Part of a small language model's weights: vocabulary 1024.
Each number is 500 + 40 x the weight over its row's rms, rounded and kept within 0 to 999. Layers, rows and columns count from 0. Numbers have three digits each. The size before them is the row's rms in percent of the matrix's.

# q: layer 6 attention query, 96x96, rms 0.343, rows 0-95, columns 48-95
# k: layer 6 attention key, 32x96, rms 0.296, rows 0-31, columns 48-95
# v: layer 6 attention value, 32x96, rms 0.249, rows 0-31, columns 48-95
# o: layer 6 attention output (transposed), 96x96, rms 0.289, rows 0-95, columns 48-95
# gate: layer 6 MLP gate, 256x96, rms 0.309, rows 0, columns 48-95
q0 068:517488498447475587467486577496430520454479508471579505514543474475541526524498627475484527528546490495513508469557482483597484516480463548489527
q32 086:534465477420431570505478452497502446529506536425479546523531506461518438528552511482444438555552513447508495509490567486512481517481513574469448
q64 072:453476529442457524528461491518509532470422542459589576508479436501461487467488425451450505552533454479522498503533563482513485560511493547472454
k0 090:494538562491479485502564458511422526510453540462447462513472468526536511498482524388531519493538499445447458503516421533529463508427521471446544
q1 079:531465507472519472549456437461455473444506539472493576548471429504470470481470473520479431531585505514510505554531530496465527500515550530526538
q33 090:516530418485476536510503436451434541444477532496442532547566589537463492518512545518468434562527442478596499581523512501527474476526505523470543
q65 079:531540556481451495533473454488506457506456447494512433509510469583494498453494462526523488518545476438514515441503473509468458513493497509446467
k1 097:486464503466536445474565499482494509490503427475588518492544449483505511500500546452411493449504512473524479601444503502451534550489563493453451
q2 043:544513492521428482541465464473455502539544522554482479487482550562504462559477458444495484445501489450523500508488484511506505542477528513506511
q34 058:509446467460483442553467507433485509561454561441539533595526515475462533536582530425519468448447547453535489505521547602516485520488450526479425
q66 058:494478460455492491530554440465413506506532474551469568560494463516467511548546497410473477505551509475496479569542555538494482563442457427545459
k2 089:524533540432450496494514445521439526538473532538477484521476504471524463569491475413476509423519494466476443510544521493456494539429522523431490
q3 088:523512574435454470425481529456477479493498481454562465537437477512501508553486498504504523439526579515491436474412521537452539551512535498487416
q35 102:510499479552479485484503586577523422599503515480579514490547507497537556452565561467523480465490455537488476495413490509515455465507457446541469
q67 096:414604501489482515469526471497515489451530526436441544439508486510481478597481473527624509477512487498540498557547506484462449520466521494516541
k3 085:545497484478551522493569507468435550534496508492604482413502491484458489476501445500410498449536496475473446536449466516425461473510454423542495
q4 103:472494561492552509529517529474483567456622549514483481468464498531498479464498546485501540479531576510519532530529491547480531538504482550459513
q36 109:524512439498510503483472547548490558449424576460517522403499518454533455430528480531423429469520545565544517564575480591512474554480470468537471
q68 107:534463474463488497423455519420511566508473532525568471542586462534504486444466544474503514526500569532545464475545524472489564516522496449510524
k4 094:512536525473471550454478434498538513455532535495500524553446456509512513510503486451485506499455481460494561519513488502411424526521529558477541
q5 080:499542434550504467529547505488450557498513522476510490514551498511488482495461519502477527528534415520545504414505390529469463498476462495566507
q37 085:516539493497465551501489545500459406414396505515528549474503483493544500540520475511509496554435483515459506452448551442450499434483440499506433
q69 082:436511501535484408501494503467505564512533559560388525498466540490484487441518521474466495478521471484467516532554468547504403565475542490440529
k5 103:528519460504475467541508493450488586517491520543500475446477438497530522550474504482504517547512476521571452517491551563610605548499461519489455
q6 064:510505436542466488430492506558438469550538484513561536526517512537506547526509541449513475522520543421485476551484436501541437542456532568448549
q38 072:464451529471433541514507533519485497502515538489576523573539456458493614528558561466435501515495494421547489529514443487517450511499484530520464
q70 062:492483442475440541505510517515509519534537506573480499585526460449465536551539477450539469556462531472499487503567537465551468535508521492473524
k6 091:446518390519458464443514476436487494477483515453529542459517480562519527474470454473496489393469492397483433510514508458514495456461492501504482
q7 073:490493527561507540553521481582486430436517526413499516453540533466540570568513439528451535485524509530486518474476341484508589489509561552483521
q39 110:468497508502499504512480523529559575505488477544407476451523490599470495525542544518478451530460536432523527456509446430496437481456472442539455
q71 088:464551487521533430472553407541528504538540431461558490509572487456504506527504461553467523542469522477527470544516535494450561490533436476503514
k7 107:499519447499537547485533501560479536504512504491496414533496461432473520508432488529599566479520491591392551494453518480509528469582477519494480
q8 073:443483476449550505485542445527490534471480540481484462461531433460464472505508469530477577496536400543597492484465442464445487424514563460545425
q40 074:472511512568482523467523533629535512484494534498494472508482441467528552562528521524415535512530527485517533530563468514473479501567477520532545
q72 075:515544500500552530523436602536523565501469477516451458425439532542438450497479481507513497534528569518529516547467503503496509458532529489558529
k8 102:514487569497466483461555477521526471491492502476532555539482540516471483533540484573469516472461489558511581431467438519540456512551502418513526
q9 088:532538583498510481486534502490502549507528459513453455479507515491518469450474500500548437458541568505577581467494459585477548511480479489590481
q41 079:527550489453546510516455527405474565523511521560457431528448482559420514548525547504589429472504500546508561543462507540486526476551465485539534
q73 071:509483532478524476465500518494395478510520483545494391423513537382480557509515506498500487532529530463521566569483433442511501450522444553529420
k9 104:496518535514452482541527468502513523559535439588489513496458490575474425497525592547520408567586545522502599451509505494528497496544480474427559
q10 075:486460581469432472550485519455410515540486508525594478460476437508508488541474485458487477482507521519477432466464418481448494472475527526492526
q42 066:491428448478429381548488476462431500554508469524525521574460496478478504571549553450475481506406576497461498477467466490543540489530499542483475
q74 068:475494473488500487528522515498439532540473541503543517493433526389489495561522548461498487537469509521458508518451453410532480481456522508549549
k10 128:532473448476427465504516536490471531467537521479486512519516525498484563504521509453509505481478547453482400525521500527467480583445523549450501
q11 120:520547500488484600552488509513533490510513570472492575498444502502461523520507522472494483536519495454548503480554518570423467568447489528482440
q43 107:502529467474483493431515501519441454477469569449533494501479532532525485488434450447514501499553528495479480501534511480505455564481568436539486
q75 089:507541453466543499586480524449440511516497590430543427480506440448537466490515502492498536522542569490481518453572441465537479493507525483483491
k11 118:540436435478413550516504511432490471504480538557533538540506471549595588497532496449519486483474488453554452579474499492461520534468529495480436
q12 103:508518491572582519453473479570577542546542495496491484536530589583508474517508516549515470521505502541489510527492484438461477477556502524456591
q44 107:492522493534562564410529523504531490561566491576579547493547477487524494502506512509475500491435499533567496477456513444610481418566473521576494
q76 100:465456469572534461494512470478475524530560455542487537570484519560491519469515549524537514553512498569493521509578504559513407505535441480523556
k12 110:491474501499475468440457474473438520477518520514445496461479439447529494568457415465530480502486534605496559445467501565410469555531464536507518
q13 124:491514573445504519521513499448479513620475515547560508512528506524578481548551506504519464544489491531485536502535467441542483545461510460593398
q45 139:518474433446422462532464527538463546495459540514520467503475534491512477472507440426477532441533509493524482444514473460510448574477466421514490
q77 160:529467478514467486563498482464502523549515517519579530553484540517457520498493534516465439577458521501540540425434493460497505458548412467447444
k13 101:465473457499497493570453470485514579503501379512520486545569494490444497515507517395539479494450527513563462545501547505449522507483431549466501
q14 094:517504533465506466480464386460453472514424469522515482478440472457552502557537440443532480469536456501502555511492471454582489544501444473466524
q46 091:453548556471500508514503483528502453524485515452504448500504508506460389550483462519498559454584472503473505452539488551446517453419524543490497
q78 109:478563485536403528448522519515545441489525520425457546529478476526486533518472515490472483466527481533486527514520505510446469476443567446432523
k14 116:491527460545414536529414468464506508465471530473546516506507484491467503537519492467511411498525594442505486501529471486528495505490505598458509
q15 252:449498502550560497456478458569529507557549470523516436559508564544493518541463498550516502494488482544512495499454462467504509374545478492534531
q47 142:430515532516477534534511515558564490478548534479489428539462450508465513426545530519565511425563424461421465440493519503498490536440432567459493
q79 148:501555568490466531564483519499517510481414516503488530449462506479458440543522500498478566496578452460556558469499563591463487511493511509427446
k15 093:536583498365528467563528513531480531517531519527545449514513556445516505421525471471509539481487462520502506519491470473460500554477592488522479
q16 058:507456533549555480499541511475571502449461539464457561472497519499492479550515484526548521516479501569523529520501537429458439474541538448519409
q48 068:501543400558549481481544518596589483521528492559475466427496513530501526506482524528568519439547447547508503493530488438469517472525465445464488
q80 066:488538536546561519480471504531581484471516496504502485469543539445526492530489536540494535517535512537529500447481464495539533476542494501518482
k16 097:502476460495453589439457535532535493469541550540466499493491538488486503468478474596481493566485417536500593471422499518516461547553439519513440
q17 056:577458475502530494440531565471553515533423447557469511470537481472458509503493529550514522551494419486486507486460541437451478458534546485529459
q49 064:435523550500548515497538518562577491532502504529502443518466466566510470433477504558596573526514464574471513464558467466466504494524502469523531
q81 063:539477568566507533465491517511535448549522437524547471408533554481516481479479502556472539579492483481492494406414414522484533442523518470468525
k17 086:492613511558502567503498460485580482438533526522457552536458525509543502480516448536473474473430490533591561524486499503495466436551453494505516
q18 119:562545543546499507489501525581517534480530427534509508473539449489486472484493474509546530456451538499488509488548474438506446506504441473477507
q50 140:511460476481476544550423462459504550451491501510520480494541459484501541479508547491507494476540477561515503520483474510531514436557425496501528
q82 136:491503517429510474454440415489482481435538523517553493399533504481491519512451518483465509529430515472486526435487477557483488490475520453521577
k18 089:531469525481517567567528515512487507548470475478504532517486566539554481509578533458515512475511492486492496466478581512542495466429473510381461
q19 061:494513512542451449476438465509523495541519490452487496525452547587520528463450495443514494446449551456598509585544430522575506454422480530450512
q51 058:507456424492457456531441491426486515511533472510479576514492481477437516563536489398570509511487462421536490424471488496513569534482491537462491
q83 061:527514421481446445483532498488455501533409485476476514532453439554441466458533514430504446514455433521507480488519480531530419546484456489462500
k19 084:489457459503486493541437514511431489493498526483525463488481490456505529552481589441490607435594549502449449474493458569446560543419498469515510
q20 067:390486533516491523500474521521509510488399444411489554493564508500488480500533511529446471577506533514490514455532537509573511474556476499459524
q52 065:508526561505551583479483516547504499455522460550557428382544502536545442502470524550462521547572470504430492470469546498475474474575488520551532
q84 061:517512530488536537495521527562541458443517470457448463452519562463503456498478468553494524554463564563477523425501451494557470476511573504462473
k20 093:506473493598517489481467532461525471517528399470504530546518513477535543482461447580519465497512498501577601589433516473568479446580546514541531
q21 081:459485462526547542506525452502492446487465555424542573597579508457520495510516476519541503439459498441566522490517506497528459500499432388539461
q53 095:480474552544503553453508480516512511502532558531511500542486454519478549424542558531503508416477491480485504453522509428516522491560551506551456
q85 094:497513468518550505544527569495504410558523466493498509536514513490484508511514491505548498505460520443476554503439514412562520489491448481474472
k21 093:459486574458508524463492547479475472517475469479529534429491567467524424499460472514591472553539468497478508487569437589472496535541418569482571
q22 096:465555545469484484473457483529478520514466383484526532577509512553529512496476513484526489545487557426475482531502512514552552489462499516504528
q54 104:501494502526528516504489495465496498550471451489468470434489531468540404528464525447484468517519523481507534420568503491451469564475565549575569
q86 093:526507470463525500468531439525452476470518494473581466514525578494502512520473481458575571530425564472477447490558462511487530530501565498541433
k22 081:479545566578526452507502527526548527480495393499499496476419476453515477482502570559528392493515456517550618516492551494474551520531500520512549
q23 082:469436493513509460450405422503502465512585565495536458484540532550592513446486463515456518511521538505528464492536449476555499526461527479524439
q55 073:510432462443503514480581500566488542548532539475560526527511483467511525509518531475448468433529651498495463445500498481515539559475630556490487
q87 066:594503428479475508485508515449492508464524553458533449556525481519501488448460481438480477491503619526539459496575560523451561529521545496523525
k23 086:512425503465464530537532491536516468468442573425472497475469444404503533527492491467493534421500537532446479517478513559487483436437561442452458
q24 083:540555469563482514479511502524545456515509582554426497502430504545494475470465520526514425403460446501520548571499504476529527501495513473568498
q56 079:485532485475477492489499529476539540525474491502353553516502535466533492492512547523504479441519492518494585493544465508474552529517553488516570
q88 084:493479554503551513547441449447531498614570480539474447547502479513587438477467519529507434573514488551523533458557518506489491517517502499452456
k24 100:445480549539490463554486466579487523531555450495513487487425493474501441448475551436522501527515501428509548601587497499492584549438468467539429
q25 070:485532553509508554477480568515514500472468540444505426556488548515555495566397518517521507540500544531504535534562448517483443512513481478481483
q57 063:453466453483562542439566525502534573484491507555485464551484518525513458493470512547492517564529465545506556503406508492431466479457451463433543
q89 075:478548540506498492485481537532562481455485527375526485492503488479511463538490504544391519517601506506479505478413511471474516434477540468548496
k25 101:432530487529511460423505513519452517523486473524550470505424489505543478493484511544563482468546557592459610548495499505515482499495449499504496
q26 077:550557509517456518528547488527543486511470543514467514519457517527464517560487413450510492457495497503516479541566429529513508525443561494412458
q58 090:486482434529503501407538432461473539497517530504555498515475498477511571579515483437498485529472501426540467514494492509508422471516484560481553
q90 077:533408472459496426485478496525461501530456480442488504545478543536441555463525526475446519447490547461525451514457542569409547472455487500545483
k26 092:481462495467468550531438461461548445458517569468525488559524467476553532465555494472498497528553533564532458525489519535491570496514460543564462
q27 103:529527434485446458482504510514487550482532495449540540498506411530522473489499544478478510402502544451448448493501491479506498535478528568451548
q59 133:559405485476430543506463500522505508503454547476491482495504434503532515491478452466467519513602502514513467482515518570552496564448497499468516
q91 093:493449498501479494506473443494463496428516407505491565513495454548563497492417473473478485476528452457513432519510506451507528540525546562441469
k27 111:512451483459501513494479529484499526441497524500471503459480503491466587482544473484488544459560518506493423545507459561478472497459454572487538
q28 136:586526476465498560560447581426592505500499436538514495483544564525444462513493450544567510522570509487525505552448522484467500545501521508443466
q60 163:501514536555533505537507460466512491409476531528444468537532477504454504467435432525529504503537430461532504529444540541495578550495526484430518
q92 173:477473540534544462491475585492563488470510470492426475512528493489535504423480530522538458569459495461504512527480543519492472493466502560443508
k28 125:524515544464498544520504511483505528503460497489401508454537521455472440423448419547567485424532479529515548543493520550508551549488572431542494
q29 099:529494526456473499612491482448384518515485518442542537529540498498534500479528570400472551462558474532490510518510533511515460589514491475543457
q61 085:457557491537553505571470529536477510482477526482516465474481494531496518499543422471555383526443476488456518479526481513514424530472516481473451
q93 079:455473474491503491477464463495436563532512541474465503449513531539506532481518503436502499523426478459441475481539475493447464470526503463548422
k29 110:589501454467445554549560464459492555529463538476527560498450472458523524491532536443498497531487450382482464516509508514478600529500518536503501
q30 137:448442492522549557549578476525492560535465506521507480503497509519467572509611528439526499532495521536444478503557513460533492548505460485517580
q62 180:486548455444473445510549455498451526531523469457590437519448514499530510500568483457454495547494477543511518476529510397479490459516452425524444
q94 215:480557482501496493475538508470487526486528472526461488542501470538491485505592510488550441526448489573501579578488519503466492444569432468522500
k30 095:465488515522536448512535495534472502518539499466440447450496554458512455593476475446547519543481531525517547495514476437541560480489524474508469
q31 092:450484482497557504427530464555532539525502507533495475460504503541484533558491462509488481485464508592539499395504493473527478452584544524602512
q63 092:521472502541524521485515540540489400577506450502524534496508465533450513531495465470486523508512444466498517505480508471610479509539521497477531
q95 104:441491500619499478523528503564563477437449498514589486510577523501521433409505466531496575543462521512527483580468483490494430515467492531437534
k31 105:404479466497539496500468436526484469524551521460465454484541518475496436496453527530472544531553501543501504484427470478489491502493439470474495
v0 102:449567538461525482563522569496519473543457502524433516514407511445531465434472497476532543504497521514504491453497550458513537524495417521505438
o0 099:487483518498427425444507544517477589528509543459505478468510517416522499555444474509607482498452486454458542510547470515521547457529490491501552
o32 104:544487460463519562498470498480524461468504523537509574479518554512514502467537464545475470607553440607530439512493521477498495530468448526469470
o64 093:480510539535495455473528415568494425509494475473528423495535461560462468463515472454387495522495553478530502459497474435567492472517588486492462
v1 092:485430574512506525540517461441528530492465498552516482527477495503482455419540490475510447563456511565435520553425577509505517475515475495530452
o1 102:538523433423534496385516553508529507566450557506505519490508530428501532572495491565520505559471513489460526540575527456448502508458515528454502
o33 098:458439574487456510563482465476411558429545427545495446519493439506510452421445468467511497507500454519552543501497484499489504490529441442483492
o65 100:505550442598536522498481504534537482468552506435547507579532507437497548468549533468479481422532493485476459441457487546536529474511535572557477
v2 100:587623564564504520480424525560512544467551535521493544526523479441556445496528511491478474506498624529457509502492519545488511474507515482492567
o2 100:403437529464479484517512504456527461547420522432511512516467546554519527423478460530463533528504457501501453490551460548481455500519472563553524
o34 101:579518494491457543530550510515476547469564485569552455493521510466529511487519510542507461407531489506523530568531456471525426459554489528524504
o66 095:514477548522537510470453490519480472423483535562414516478455470487479437572514522477527452498486559453477434456503502458446603487499467448565493
v3 086:509490584462496477455475483515500527490445512484487591460432544468436462491440523514554546480486575470473499493490495494513595511511454437554501
o3 092:554471512441536524459463524474504507530463529488543492481559461486432544496519455442554480421400453489532533541481509427517485503500484499470547
o35 098:493598461545566518538551562583539499497571506541463506554485459477502486501438517522411515605504516556531531529536536560557420521499503521570454
o67 086:501474502532493458476491426445510518485476462474522468436428518526516500490514500480475442509534517408521501465546493549466551490438485457421559
v4 093:494500501459496505557531462507523516450563473432465486514531605469440478460517457514468490504462478506408498473484408599499482493530521544515558
o4 105:535524482524586505461485471494531525561482572541479505469525446558485516440541617485497492469578510492498536545529530493520512586522486484516507
o36 100:416467545522523530487517534513478462496500472478534506472531511485513504549486412547509546470374480530571454462509463420452485488484412517514472
o68 100:502460468465411466556489529478512482481477465517501507563497457511570476534491519516508493589549449496442534493516494534531460493500580546466505
v5 090:553448477477543483556525446515528532462523597477509536536491402433495527538426533535486514471552494536462538524509460469570531525478491502424492
o5 092:573463547464470486521537507416491508472550495553551522510379522514502527518536532511535521508463506516511520502513520504506485468466583488606444
o37 107:452549474459528513452484490507468541511500504495482354476515551458460496504529543520484500489503649481492550486489506488512500582539434486436570
o69 092:525506531525455514442426541513512425546456508501482612469535449525527454488487465448472458501530428483518481482462485466509575497543460496495487
v6 105:504463505466532494456566510505553567442503467455484447524494502443538505509558436510574468462444490454492527503483511439594574501499551521447462
o6 094:511477504486498527529473529478501502542461594530488508507481489521430570536479508453459474470504524525503361407525504481541440481511471521518549
o38 119:441512515465461535492466492526490454501486503512507429473451550510519489421495547601466487528505494551508614483497483550496540540488487448405449
o70 102:522480502479497428434529474478499532455517407424535537501548442499560520493496504462492485507535487404495395558531543475433502466483520490576558
v7 093:549503501483494473520499509495441453482464441575496568479507440437502412515463467507441432564511492499552477438490488524459579494474507558494535
o7 095:551514492527531491437507464461578427449527424489542464424522480494483484496489516530459499478511406520475352476477472519531590456522619443498474
o39 098:544526451476527461545496461510495523521536573482486454552511496538481510506499459461555464531487499538532498479524441473452409524485407467581582
o71 097:469533566502424554557519512490500508479463543487493544512514517461525556481483504548415501417548576470482591541487504524535475490511489510398472
v8 105:493501479498491389557479443522535477521492540543514515532454429486399452582538574500420521420498461521559477512478509455462501435503449514438474
o8 098:517485529423460518515478481506484479471512471528528466478462510446551481429561467585491483498535508437500515446520391527488540444535542473433422
o40 109:468527472510543491499515534534476505508451520487462461474613511568530474513501528378483552515499470451503439523502527539494488569549467495542556
o72 090:517523483431485490486536480487502496515538484494554560483441471539519486467452513583573471572549507495542552524513441456447544524396477510572516
v9 108:543508533530558548440449533488480552435569485489515533495502519548499475457473537503504570521466428455503484553492499484531431534504503521568459
o9 099:523594488490530587494456450484504449508443509500418508505467515537490544504451540510467462514572435511510497516417508506556563487486561487533485
o41 116:525503480458442451532398484441498509434550510530501502471509501487581506506532540494574483505460559509554533548516538499481445467523426500513471
o73 108:466471542511586505453546600577523488538509506514488482549501491482422452566476439434496532574520514478442409487563473581496487530463514557461537
v10 114:464425493513536608531559437499503432507506519563487528453489471510530486514506529496465531530491499509470476523602418515403530470544458494504604
o10 102:572547484531609412499482497549496443507511485513493511543453490479428475487498447491497459479465496542460558417485543422488518496491534503441509
o42 104:501464471509399529527531594474496505493554458446522491571527473574500447576452518448492509449507512497502509564508433573522461445504433487503514
o74 102:496456581466475589544518499475489563489463546515455469453572480518536530478512522538486477544513532505566529478490518440474489578495557477554493
v11 100:473498561466498496508492468470502388514501507495504522467501455539556434592535494525469526450423420439526514520523590516545564490490473538493450
o11 103:517502532480444455529522474491469546415446459479582451426483431464482407452480540466508461475475492517471504524497493407466454553528454479483525
o43 103:523535510530551505506493537569501504613518583475444500500508562509450534547541434539522439565496501557492549481512453534508536521536524560491530
o75 099:514460530535504414502502528423532492525558441511495528524523575525527521528527524498515522485521502364545456523547495490479459466493431527564518
v12 093:526481551562467467441464428540547530498499453628511493558492552457525563493483539494549550486483553527529484538562526570455548453508460546443520
o12 092:516509527453523523542466551481458403442493532490531482476422506418511507561497477445507454509535475447570538571520459480522482580470498581516542
o44 103:470461445529493485450551473484491592467516440493498534520577563594527427468424504481465520489466485443429435494531485500479452461502506510540507
o76 105:540541520467506496472503478516593433561460561455507514423504431522464566463530538532517518505549548536501493477437545533545535529428536423511491
v13 093:458566490501492467512490497523500503554479464546494497471405520547471513543417482494581464463519515487492495572485494520502540566486517566510515
o13 092:551392476498506525466484524479456462507479480500461549461549483480522526564487497531417492492420475436503427487433533529503507441550485499452495
o45 086:528460492548487480502486439549537510507513559449484456479468508463490466490542489476462532573449469566470494528513495510574533485465604510488496
o77 094:487556464532517517494467598530519517417544467441582437518479529511411508467480453537521489432547509514462540509498510417457430516382491553484489
v14 104:534519480531480403537494496515541487542541505539485494480515497535523478457460479495486422480449402493508499560582508469530547487466530515483540
o14 100:525422462403481511511452477557531444505440535572512507492489529514483502532530571564451508509544499492511542443453515496509531593530529529518441
o46 104:536463484556496434456552511423535531478494519514463540527472531499486522490462469522547539483503482524483525487497431473511498430436421498497518
o78 113:537529554450537536500486488491457456529525497436523492399512465487489530484489482411479478573551459461485443526469452538460482504505496488504481
v15 090:496490551549515523548435581518535528510509430522483584440545517536465532488524425497538459521491527476420508507536463463481443505370509554498487
o15 091:450568477487486511467545407528537535413505563459529470517533553513476474516460527481426557504517471570512457503489504541483503487549569462514461
o47 102:543437519464561477479450583462493447429519488544477523466534450476513482532522410493436561488475482497419474495634448455516448552509511537474544
o79 104:467511508578433485528522472502488490483568478459474500539472476516527475464487536492522429528435486588522444499449520457539512478478471545521448
v16 110:506482551529518542582617420539507475558435456442518480509526483501526495492438460517515483504477507525539513455580436551535497476478489524546487
o16 104:546592423514541473484481529494483482536499525477509520568474452461474466545480524498541474510478498441512577532478562527437548509534502590506485
o48 107:517459522504418483454486456507517494530518536486455515502484557499503469504457437527488499476579481532430506526552474467555464457467468496540489
o80 098:476468551511466581487542495484484499463512411506513505411488495531500524425560506447410472437433554454501600423455534533471488539457458436456540
v17 100:523489540456527545538461432541511472577459517527558479531498492480569547523465542534506507526461539548499495443489515463469551569528617455575411
o17 099:530444511512449447532473576513454450509511530505529549509464492520490445506470516432401482517518537490520504456475498511476542436514413563433579
o49 097:547539496468515459459556475449571512494491470552384501470498380495487536520567583530540467522532494560466497520470508478525502503510504471555497
o81 102:466435467532513519476528493496512557476530537470590537506572582494499448516505459500567554421484495528504533489510533492493412596494494431549460
v18 101:533461519380541473522421496538458500539510526511520558486565500504535508500568482496473503446507476481566494501500512463474504502513566506536449
o18 092:498457477467423487521490528530532596436480490576442476496454565465470491556487446478545508463460477511544568447570556501498559483504518491510462
o50 103:508540516562511512475557517457534448566500474452465480504487524542564514473474511539452496507525525433452556565444557501455483480430484478576475
o82 101:515473519489586498502495453510464533529534489504566513485455469451483500600472557467548521456517538495504448534538443504575432431552584500512525
v19 105:456622585498545462467528443502523527531593504456506468578460549598594456470512432494540477443459528460542482491492439476509452497490515544502495
o19 093:482565486509504489504475583496523515528482556471408496485476456525514433454490544489555499479550440473443517436507542536501541480552513492506509
o51 093:541471473521580538598490527503424526473477465489525463521499523484595438504505485567413501556484460482492555545521468416498498586464576501452489
o83 109:497457514497486513431549466458470452454463452453571494462501450493461514496495530473511510506443522503476463485462481527486444485488463539491503
v20 086:536561472447451530509482526481477565399522455500525482549530508550510458488468564480448444529566428510473507484514497499534516539528511498467560
o20 088:445508524472517555542503534504540468513559502526478438501488545513504498406499420531513500506477474500434495579500519503495510600393539547480445
o52 099:498461468503507526466449539561441541498472583569499512457460448491446514533543490538486513467520534594514554439491519503520554528486474511575441
o84 092:486512524528516455538513503467498511515536459499474519548494536497540486548481521498497506482487505486516456427513448533456487420535493423462534
v21 101:566496497530556439538542489556465544518452436574476470491529559470575541581474521499539498494535463508463505585540555470479411461477503440543484
o21 113:528472501532518503507530529510526529473557523496516577526500500421505523500463437485464516450526487517585595509441494576410485523472529501401484
o53 083:537517424420558562499489451476497506498461560545459481487473510541479526440527512532488455577552437486545530531425451489539537477482482415574523
o85 092:518549512505511470483470480476533442521466454467482456526529500600514462511529530422446475452493509547442466474551494495494510485508494644561530
v22 100:481502487503477485540544505488558505498561506473438488473504514513528549591455412460473504535475591467513533464465385489483485490510487537555513
o22 092:577563458489552473492521453536548526522569485503476443457532450548502417520571496487505513487507472545468547537527537534521495502495468531465483
o54 101:530537540466508591508484467473519485473476533487488516495497513502529566465481540453536507487505548498488422499492492477517491522523519419484434
o86 106:490418452557479527506471593510398494514454496472510488529468470468435476477459519519452486532530483489516541471485488483456497501430512538518502
v23 111:438495477477480482532510490519444466535532506442470512518462497496530478572447522532468442512427440505430460468452519505453572504545459444504522
o23 098:501484569493513499540442505475513561489527438519515550418470489511476517481460435526507483447494573439511562414599514485486483555604447591528521
o55 118:544481449484494524494559540492415469532481499476493472551521490498479552501514471437530559496476509529517414569495474490528474450403508537539532
o87 114:491537474530523481512533489555517517512499505439491477497530545460549468507527520545469414550537487549475619530445516519488515492498491470473462
v24 095:475510476487535541523467481481420421550563511513552530511497468535508557458550501498436553410534470424474505497517503529516541484497549553519428
o24 086:555493536536423477541544527531534514496482447453528496407495486560482582539569500431553475526458499464468513456505504525507548540556523532439496
o56 105:490548514532581456473449491436568431533533508514502501515471490414477462488540504489488499479566523458488518453503485512442484441532524506580501
o88 104:501468536443482480464515531454423549516499506529531506625532505515540480524390491530505501548467515544527589560499437404522524509456449486509524
v25 115:532503413469491499539515449455489509547506566511506462503555408520423508505482444520407415429477533470544495515551456469509479500466501438484523
o25 097:431540434501542590486585532486505435403528496444479521533494458497509546502522456580471504514494452435511605517472536481468512456516482497503453
o57 113:511495530544402456581465471512448535503482514494533507447508531450479494520532563466437517552476563531504552517476404527563509533525527486506575
o89 108:529447525491547407480534484443537538578468485523555470550524487542602515497434543500565556553491509520490388530527493537532482516484438491531491
v26 108:528509526546472504470502401467497507505551524521465576481504468452480500414486453484493483479548488460520495518510513472551477480565488494507416
o26 104:516482527422486508490486495501496518483490430488458480476437451520546501561472542575506463408520474439501640510515459520432499538510518494484485
o58 105:529466520536466537541474573504494478504517518467463445503521541403501555473536435490426525546435539487523588530440550529514510525465522512511492
o90 108:479564461541587500513536505480517474434470542541497521504521461563501419440485511448533484521530526566508464462452512503470468449541508531533492
v27 095:583420466511439505550462475489535511548520488551491510481528555470561498504527517495536512548530477469526528462479422496545486426486413507469471
o27 095:460498466535504449457548529566506469493503551488488524484531501525421480556429411486490530496562489523482558518490473494507478504566503471546434
o59 108:455463551468448555542510438440501463476523448522481484519536515440533600485542605513482514470515500509471438536544576511462532550476440509502457
o91 094:541581478490481495502520554475522520589460524471498490487446479544516448497518476470459496554466502403540474525430471447503523421507482507544539
v28 101:552473464512505555435476570475481475532507520480518462557509536492472407479463508477460537511462533482474526489464446510505483473499476510453475
o28 097:569502506520524473542550486460486510489526369521480573502564503506474513597523557527500497516521427416488529520516557429489482509525473519595464
o60 098:547548441455488560559557501600495453432443567539446522503440487513499510478483451513482470466505492461567567450515451555394536481493522495442463
o92 097:406509534480498476476448598466450522582516520460520437523489506543515396451517466443485513515489547590490439547472444486567502546476522460479521
v29 106:485511523554507501450539462482550465504439519471475515537339518533579555489479466498488537536497458538484509473542508498477507506498489507612481
o29 103:488520531414460476529436482509485507561487470525474486520540377529451524464475477514491527476437557475469503543503471508505505509490515455515554
o61 105:508456521530520486454558509475523507449499534521503496524531596502524526567520473498444504563574498434529456449514496525504539452487520518578443
o93 097:545457443498487564461475464523511484513553495433590442468501559530504518517540541479474524440483395543478487565497504477483496548478497541515476
v30 093:560473546510445506499560510515499469536483453497532473552484431411443444495464443502538520526435507496474517490537486467563461481500437481558563
o30 088:440502496532548478504538565507533553489505486569455523525589555538459476547522464492497503501565511510450480473458517470469561498487523489517508
o62 105:529503524415494468454520549565517523492557516414575512500515496476486493543533467524487462451451507522529477483520508490494432559459470478542557
o94 093:455511494575520543527443367526500458516508491491534473471426474538507512459476578482460457520499504462493399490556497559505519488478507543482491
v31 095:544554516479472538519440466410484525392571426419468587553484523492495554479524501531453479536557532502505496513548544486489500473495509514497536
o31 100:444541516480529512479488492519540528502505520505540455471474435538491571471542525475454485482481509539551453505474459441526521546437479591549515
o63 099:505493525499451430498515519471486492486492462547492480488456515492517425546471513553478506515550448471468536513571472521399444543519518445502492
o95 086:465454508496463521557501524493499447529527527520408553511469462451510476537507454475543546540528475555433506543470569544558522448553545508571455
gate0 102:406468561504466424526475527499506424511477492557523468408518466495532399501492520545457490524428563466509546464477533544554555420555498466547557